python train.py --vocab_size=8192 --norm="layernorm" --attn_scale=0.125 --learning_rate=0.00511 --schedule="cos" --batch_tokens=32768 --train_tokens=160400000 --dataset="wikipedia_en"
Each number is 50 + 10 x the weight over the matrix's rms, rounded and kept within 0 to 99. Layers, rows and columns count from 0.

# layer 2 MLP up, 512x128, rms 0.171, rows 317-329, columns 0-127
68 60 47 49 46 51 44 59 57 43 47 44 53 48 55 52 44 52 52 49 37 50 45 40 44 50 41 55 46 37 43 61 63 50 63 49 52 53 52 46 54 37 50 61 40 48 38 46 46 34 54 57 42 42 58 60 42 49 44 48 31 43 37 51 43 56 53 49 58 41 54 54 69 46 47 62 63 46 34 47 57 55 51 38 44 56 53 52 57 57 54 38 54 49 26 43 51 38 52 52 51 50 49 57 56 65 45 48 48 52 59 47 56 40 55 39 45 57 52 48 44 60 62 60 45 45 50 47
58 48 58 64 50 49 44 44 62 60 64 54 38 49 36 69 38 46 64 59 52 40 48 53 48 37 52 42 40 40 48 48 62 44 52 48 39 57 61 59 68 53 58 58 58 35 60 35 58 46 28 40 58 29 53 38 38 52 58 43 54 59 50 58 55 46 65 52 49 51 55 53 55 53 53 48 49 49 47 53 69 57 58 44 51 65 46 43 44 44 55 41 55 60 43 32 47 42 47 48 42 38 69 63 65 72 45 55 57 33 44 66 53 41 36 51 55 62 32 56 66 27 35 63 41 45 42 61
35 44 60 25 63 37 46 31 65 40 37 45 50 49 57 31 16 74 68 62 55 52 56 55 50 65 44 49 61 58 34 58 43 57 41 35 53 51 41 65 57 38 50 52 52 31 28 52 42 60 50 47 38 41 61 56 48 62 17 45 52 28 47 71 33 61 65 73 46 55 39 43 54 49 59 45 62 30 35 46 58 48 54 60 55 40 45 47 47 51 28 45 56 50 59 72 60 53 54 70 20 43 39 61 62 58 36 48 52 63 36 42 42 35 49 37 40 57 37 69 57 36 44 29 40 43 30 46
43 40 42 45 56 53 32 35 17 36 53 38 35 55 49 41 44 35 46 43 62 53 48 48 18 57 57 32 48 69 59 38 53 78 46 54 60 55 35 34 39 56 71 37 48 52 70 70 42 34 63 59 57 52 68 61 75 26 62 72 39 42 63 35 64 55 36 66 40 65 49 50 68 45 48 50 47 57 60 48 50 58 42 62 53 48 52 48 61 35 59 43 62 51 43 32 58 59 43 55 46 47 43 44 50 51 50 57 68 46 55 53 57 43 45 48 43 43 45 30 48 54 55 64 52 38 59 41
52 36 53 64 67 42 50 53 55 60 53 57 29 54 50 48 48 65 54 52 61 69 43 52 44 68 45 29 66 65 57 66 30 59 27 58 54 46 44 63 63 41 34 64 42 37 67 41 46 43 51 63 43 59 57 62 57 44 56 59 23 57 53 69 58 60 65 65 46 49 59 54 46 50 26 52 42 73 40 28 41 42 62 42 60 44 46 55 47 62 29 46 48 70 59 54 55 61 44 44 45 41 56 46 65 55 38 45 49 43 34 41 49 48 49 44 54 55 53 64 55 53 72 37 52 37 31 17
66 62 31 61 39 28 46 27 52 57 66 47 45 65 46 65 32 56 38 67 42 59 58 67 45 55 43 69 45 50 48 52 38 55 55 59 59 41 49 64 48 36 68 57 47 35 42 44 59 79 50 57 32 56 39 44 39 51 50 44 44 40 47 47 53 45 54 51 43 64 53 45 54 46 39 49 46 62 59 44 36 57 31 53 26 60 63 63 55 51 43 33 47 58 48 53 69 58 64 54 48 65 58 52 56 39 54 56 40 47 32 50 43 61 40 27 63 47 49 61 45 49 57 44 45 77 51 38
56 62 47 52 56 53 48 59 39 44 44 61 55 48 45 54 58 55 49 31 51 48 36 42 30 45 46 50 52 32 50 53 82 49 41 58 40 53 50 42 52 55 48 49 45 54 61 68 61 56 43 40 56 59 49 53 47 57 42 51 50 62 49 35 47 18 57 60 48 66 48 41 37 57 49 54 38 31 50 57 57 37 46 36 61 68 67 50 59 59 58 60 54 50 55 45 53 50 32 42 48 54 56 51 67 49 43 48 48 57 63 45 56 34 34 38 73 52 45 48 42 48 42 55 53 23 48 52
47 52 50 43 46 48 60 50 40 54 38 35 56 41 53 58 41 57 35 64 35 58 36 33 48 38 51 44 44 60 35 17 52 42 46 63 52 54 41 46 62 46 52 46 50 63 61 52 63 34 60 42 52 49 55 39 54 48 51 43 61 55 49 49 63 56 63 34 70 68 84 62 63 37 51 70 52 45 61 63 52 67 57 55 30 39 50 52 47 54 57 63 58 48 60 65 76 48 56 42 47 38 48 39 44 56 59 43 31 62 35 31 58 54 47 53 44 38 55 60 31 58 70 32 56 61 47 54
41 59 58 32 60 38 49 40 54 46 34 51 47 48 44 29 39 56 65 58 45 35 52 36 47 35 49 37 48 40 60 66 41 64 71 60 42 45 50 46 46 59 60 61 49 27 60 51 39 49 57 60 60 46 46 48 43 48 53 56 55 58 54 49 56 50 55 48 41 45 62 68 48 25 47 66 55 49 48 51 59 39 34 33 39 53 47 37 50 29 53 55 52 43 45 50 62 51 41 46 60 52 41 72 51 50 34 37 50 44 50 57 61 35 46 61 49 50 57 43 40 46 33 61 57 51 49 53
49 41 62 46 61 51 50 67 67 49 49 33 60 58 51 38 72 63 57 62 60 56 57 59 50 58 49 55 20 48 62 43 55 54 52 44 49 46 35 58 51 53 52 54 37 22 59 55 59 61 69 58 42 45 50 38 52 43 60 66 38 50 71 58 67 43 53 43 58 41 49 47 31 47 49 35 65 51 46 46 61 51 46 46 41 49 59 46 43 68 58 41 37 72 48 51 34 48 50 35 51 45 47 54 32 44 59 45 56 62 41 52 47 36 40 56 51 50 47 45 43 42 48 38 60 65 54 37
37 50 39 57 63 63 56 59 40 55 57 59 31 62 55 48 56 37 47 39 31 45 49 42 39 54 62 53 56 61 49 29 46 43 53 50 50 57 65 47 36 40 44 46 42 42 59 57 44 54 39 60 53 45 44 49 55 29 62 59 29 46 30 25 35 63 35 57 75 41 63 42 55 45 33 61 58 52 50 42 47 58 54 57 44 35 77 45 36 45 42 55 40 37 55 51 66 40 43 36 45 48 46 48 38 69 55 34 55 37 47 75 55 49 41 41 47 46 50 53 45 54 47 32 48 57 54 48
47 55 48 39 48 52 49 50 48 45 42 57 70 52 60 39 43 48 50 55 58 50 40 57 40 27 40 42 49 40 49 52 61 64 50 32 44 50 49 58 62 64 58 45 46 43 43 39 50 46 53 44 39 59 58 38 42 45 54 42 56 52 55 49 39 68 27 36 54 34 51 53 43 38 52 42 35 57 53 45 58 46 51 73 41 45 58 46 50 38 61 67 55 39 35 50 52 53 35 34 42 44 56 48 53 53 48 74 46 63 49 43 40 41 58 52 53 55 64 53 67 47 37 36 37 59 38 56
43 36 50 54 35 57 54 63 57 42 57 47 62 45 76 41 63 54 42 40 51 49 53 53 60 51 48 40 58 45 56 71 44 39 36 45 51 48 55 57 60 58 35 59 46 50 64 61 57 70 47 36 50 59 72 45 44 34 58 34 43 47 47 49 45 26 50 46 49 57 49 66 50 36 47 54 59 46 48 51 55 61 46 65 58 60 24 53 44 64 40 53 46 25 64 71 38 52 64 32 54 39 50 39 47 36 43 39 62 45 46 42 55 74 55 53 51 50 45 46 47 47 48 25 56 48 35 36
# layer 2 MLP down (transposed), 512x128, rms 0.119, rows 317-329, columns 0-127
46 51 50 39 48 30 60 60 55 48 39 52 50 43 43 66 52 31 51 62 50 55 63 47 47 58 50 53 49 47 54 48 41 53 47 62 60 61 55 47 37 48 35 55 44 46 47 53 45 55 42 65 65 59 46 53 50 47 42 45 55 42 55 36 55 42 51 54 46 58 58 46 58 35 37 56 55 39 59 41 50 58 41 46 42 47 36 36 55 41 60 54 35 41 38 43 64 51 52 45 44 45 38 48 49 51 57 51 51 51 31 38 70 31 51 57 35 56 43 46 43 43 43 62 37 56 44 25
53 59 64 42 25 45 40 58 49 47 55 65 54 35 40 46 59 54 56 60 55 64 45 64 41 56 38 43 55 61 64 50 34 41 41 55 53 58 35 48 38 45 59 60 65 56 43 50 54 42 72 58 53 60 60 42 47 43 52 44 56 56 48 51 46 53 51 30 53 47 38 51 47 48 63 48 60 69 61 55 52 37 43 58 57 51 62 63 39 40 61 38 54 57 54 45 61 57 57 60 54 43 27 51 60 40 43 59 43 68 56 50 48 56 52 43 59 52 59 51 45 27 46 44 47 51 56 51
73 38 56 44 59 41 66 56 44 55 36 66 38 42 60 66 31 63 51 72 49 45 36 48 48 56 46 50 58 60 43 22 35 38 85 50 55 43 57 52 66 55 45 56 38 51 42 55 55 55 38 39 58 45 41 35 39 64 52 39 66 49 65 41 48 34 46 70 24 52 38 62 51 43 35 46 42 33 54 61 58 43 47 49 57 42 45 38 51 61 82 52 29 63 60 52 34 52 49 53 43 53 80 64 43 53 67 54 42 46 47 44 19 57 65 63 56 53 46 50 67 49 56 49 35 40 49 45
59 37 49 62 32 46 57 52 37 45 45 37 61 65 50 55 50 35 54 46 48 47 39 51 46 41 55 46 39 38 37 53 35 52 36 66 78 42 46 41 51 47 45 60 36 45 43 35 74 55 42 38 32 43 42 63 68 51 57 53 70 55 58 46 49 50 66 46 57 52 49 62 46 53 68 48 64 55 59 62 48 61 38 26 49 51 58 37 76 55 65 39 45 62 44 66 46 55 37 57 59 47 45 41 46 39 55 58 61 33 48 43 41 59 44 72 40 54 70 47 51 36 54 63 48 53 48 61
69 49 43 58 50 47 63 48 30 56 40 53 39 36 69 55 39 58 31 31 42 44 42 40 67 48 44 50 53 54 84 61 49 45 52 32 34 29 35 55 47 58 46 75 46 71 41 30 39 33 33 65 55 37 65 54 69 48 44 50 39 28 36 58 78 46 59 45 69 44 19 62 60 63 36 78 38 56 55 47 70 61 66 44 56 49 37 45 35 57 58 74 43 69 39 70 44 60 44 34 53 35 52 51 47 71 44 35 48 51 46 66 63 48 46 65 48 54 36 50 50 38 52 34 35 33 46 42
56 35 50 54 52 44 63 66 69 54 44 51 49 48 35 57 45 61 48 67 59 44 60 57 49 40 45 58 50 36 63 26 48 54 22 45 57 44 49 58 43 60 51 51 36 51 43 52 46 45 72 43 45 41 59 47 51 55 40 68 55 55 45 41 43 57 27 48 49 53 63 58 51 38 42 65 48 57 53 48 46 57 50 43 59 63 63 36 48 49 53 31 41 48 43 69 49 48 48 38 62 63 44 28 34 63 36 45 43 61 38 60 63 49 40 50 52 48 40 44 50 34 57 56 60 55 45 62
55 44 59 52 58 39 36 52 48 58 49 39 63 49 47 31 57 54 39 58 56 53 45 38 54 36 44 51 53 50 38 65 56 38 43 39 33 53 24 54 49 59 54 60 50 55 59 51 53 36 68 49 41 47 57 44 54 34 53 38 45 42 45 59 51 49 68 44 42 55 55 55 62 58 57 32 43 50 38 54 53 33 55 49 62 42 46 36 40 37 36 61 55 45 61 55 54 45 58 58 61 24 47 52 47 44 65 51 59 51 56 63 52 58 38 68 51 46 60 56 37 53 47 48 46 55 43 47
71 38 47 55 42 45 44 39 51 75 50 57 53 32 55 41 59 60 35 57 55 54 56 49 61 35 68 46 46 48 56 49 59 42 52 41 49 55 50 50 48 42 56 55 37 68 46 34 31 44 49 28 63 46 42 37 49 57 54 43 40 52 46 47 51 58 36 43 36 53 48 63 72 64 42 53 32 41 48 36 48 55 64 45 54 50 38 52 45 58 54 46 63 43 47 37 63 33 66 44 63 55 68 67 41 42 59 41 44 51 43 45 52 54 54 71 33 35 54 51 60 47 56 53 54 57 54 50
33 58 61 63 55 61 58 45 47 35 63 49 52 49 54 59 62 52 52 45 56 52 55 55 58 54 36 36 44 46 41 49 45 46 44 44 43 49 49 55 65 64 51 41 62 65 45 40 58 70 51 45 61 54 51 46 56 39 59 32 59 53 51 52 59 70 44 45 70 58 57 59 32 55 49 42 47 53 50 47 48 49 35 43 69 41 64 61 43 29 65 49 51 58 50 40 46 43 23 48 39 45 64 64 54 51 53 60 55 43 61 45 43 57 63 50 58 57 31 54 53 41 57 63 54 51 55 62
58 65 51 55 37 42 40 47 45 68 59 71 40 57 59 56 29 41 47 35 52 34 45 50 54 32 71 62 64 56 46 53 46 55 49 54 39 40 60 46 38 51 66 51 63 53 49 61 54 33 51 31 57 45 61 52 38 45 42 23 63 66 49 50 20 60 62 42 39 69 59 29 57 62 65 40 59 52 44 59 67 43 55 44 40 60 63 49 36 69 72 52 45 46 59 63 59 34 38 43 43 55 34 57 75 53 42 73 45 52 57 52 63 62 50 56 45 54 65 38 65 57 68 38 47 46 65 62
58 45 60 40 65 61 36 25 55 36 58 44 48 50 58 47 52 74 52 60 56 47 63 46 31 46 46 55 61 52 54 59 68 70 44 28 46 60 59 50 72 65 45 47 34 48 48 58 47 39 49 77 68 43 48 43 73 52 49 34 51 32 45 51 63 49 64 54 47 44 32 52 24 61 53 59 52 33 37 64 45 76 41 50 48 51 52 58 52 58 49 36 45 37 49 55 46 63 54 45 27 64 52 51 55 56 47 48 38 38 52 47 49 31 48 46 59 44 46 48 26 19 59 47 43 66 63 50
63 61 54 41 53 42 56 35 49 51 33 44 42 39 59 39 66 46 49 48 45 46 64 38 43 57 57 42 61 62 51 26 42 41 53 56 45 59 43 57 48 38 48 61 61 60 27 56 52 44 49 54 60 51 48 60 49 55 39 54 48 44 35 62 55 39 58 50 69 52 38 40 45 39 45 51 58 32 50 48 54 53 50 43 42 49 55 58 24 41 46 64 59 52 50 45 46 41 56 51 61 46 51 51 44 56 39 62 51 53 45 44 42 56 51 53 35 42 49 53 40 47 56 40 54 62 60 48
45 54 55 67 57 57 42 42 58 58 56 54 45 61 49 44 46 49 57 46 51 42 48 41 57 46 53 59 31 52 62 40 58 59 51 69 52 43 53 52 55 42 50 49 55 54 34 33 45 46 42 74 46 41 38 40 54 41 48 38 38 51 46 46 53 54 54 35 59 48 40 39 53 71 37 47 44 50 46 59 44 37 46 47 52 55 55 39 43 44 59 55 57 66 35 47 48 37 36 68 39 58 60 56 56 55 53 51 42 57 40 57 65 49 49 45 37 52 56 47 76 53 48 33 39 46 60 64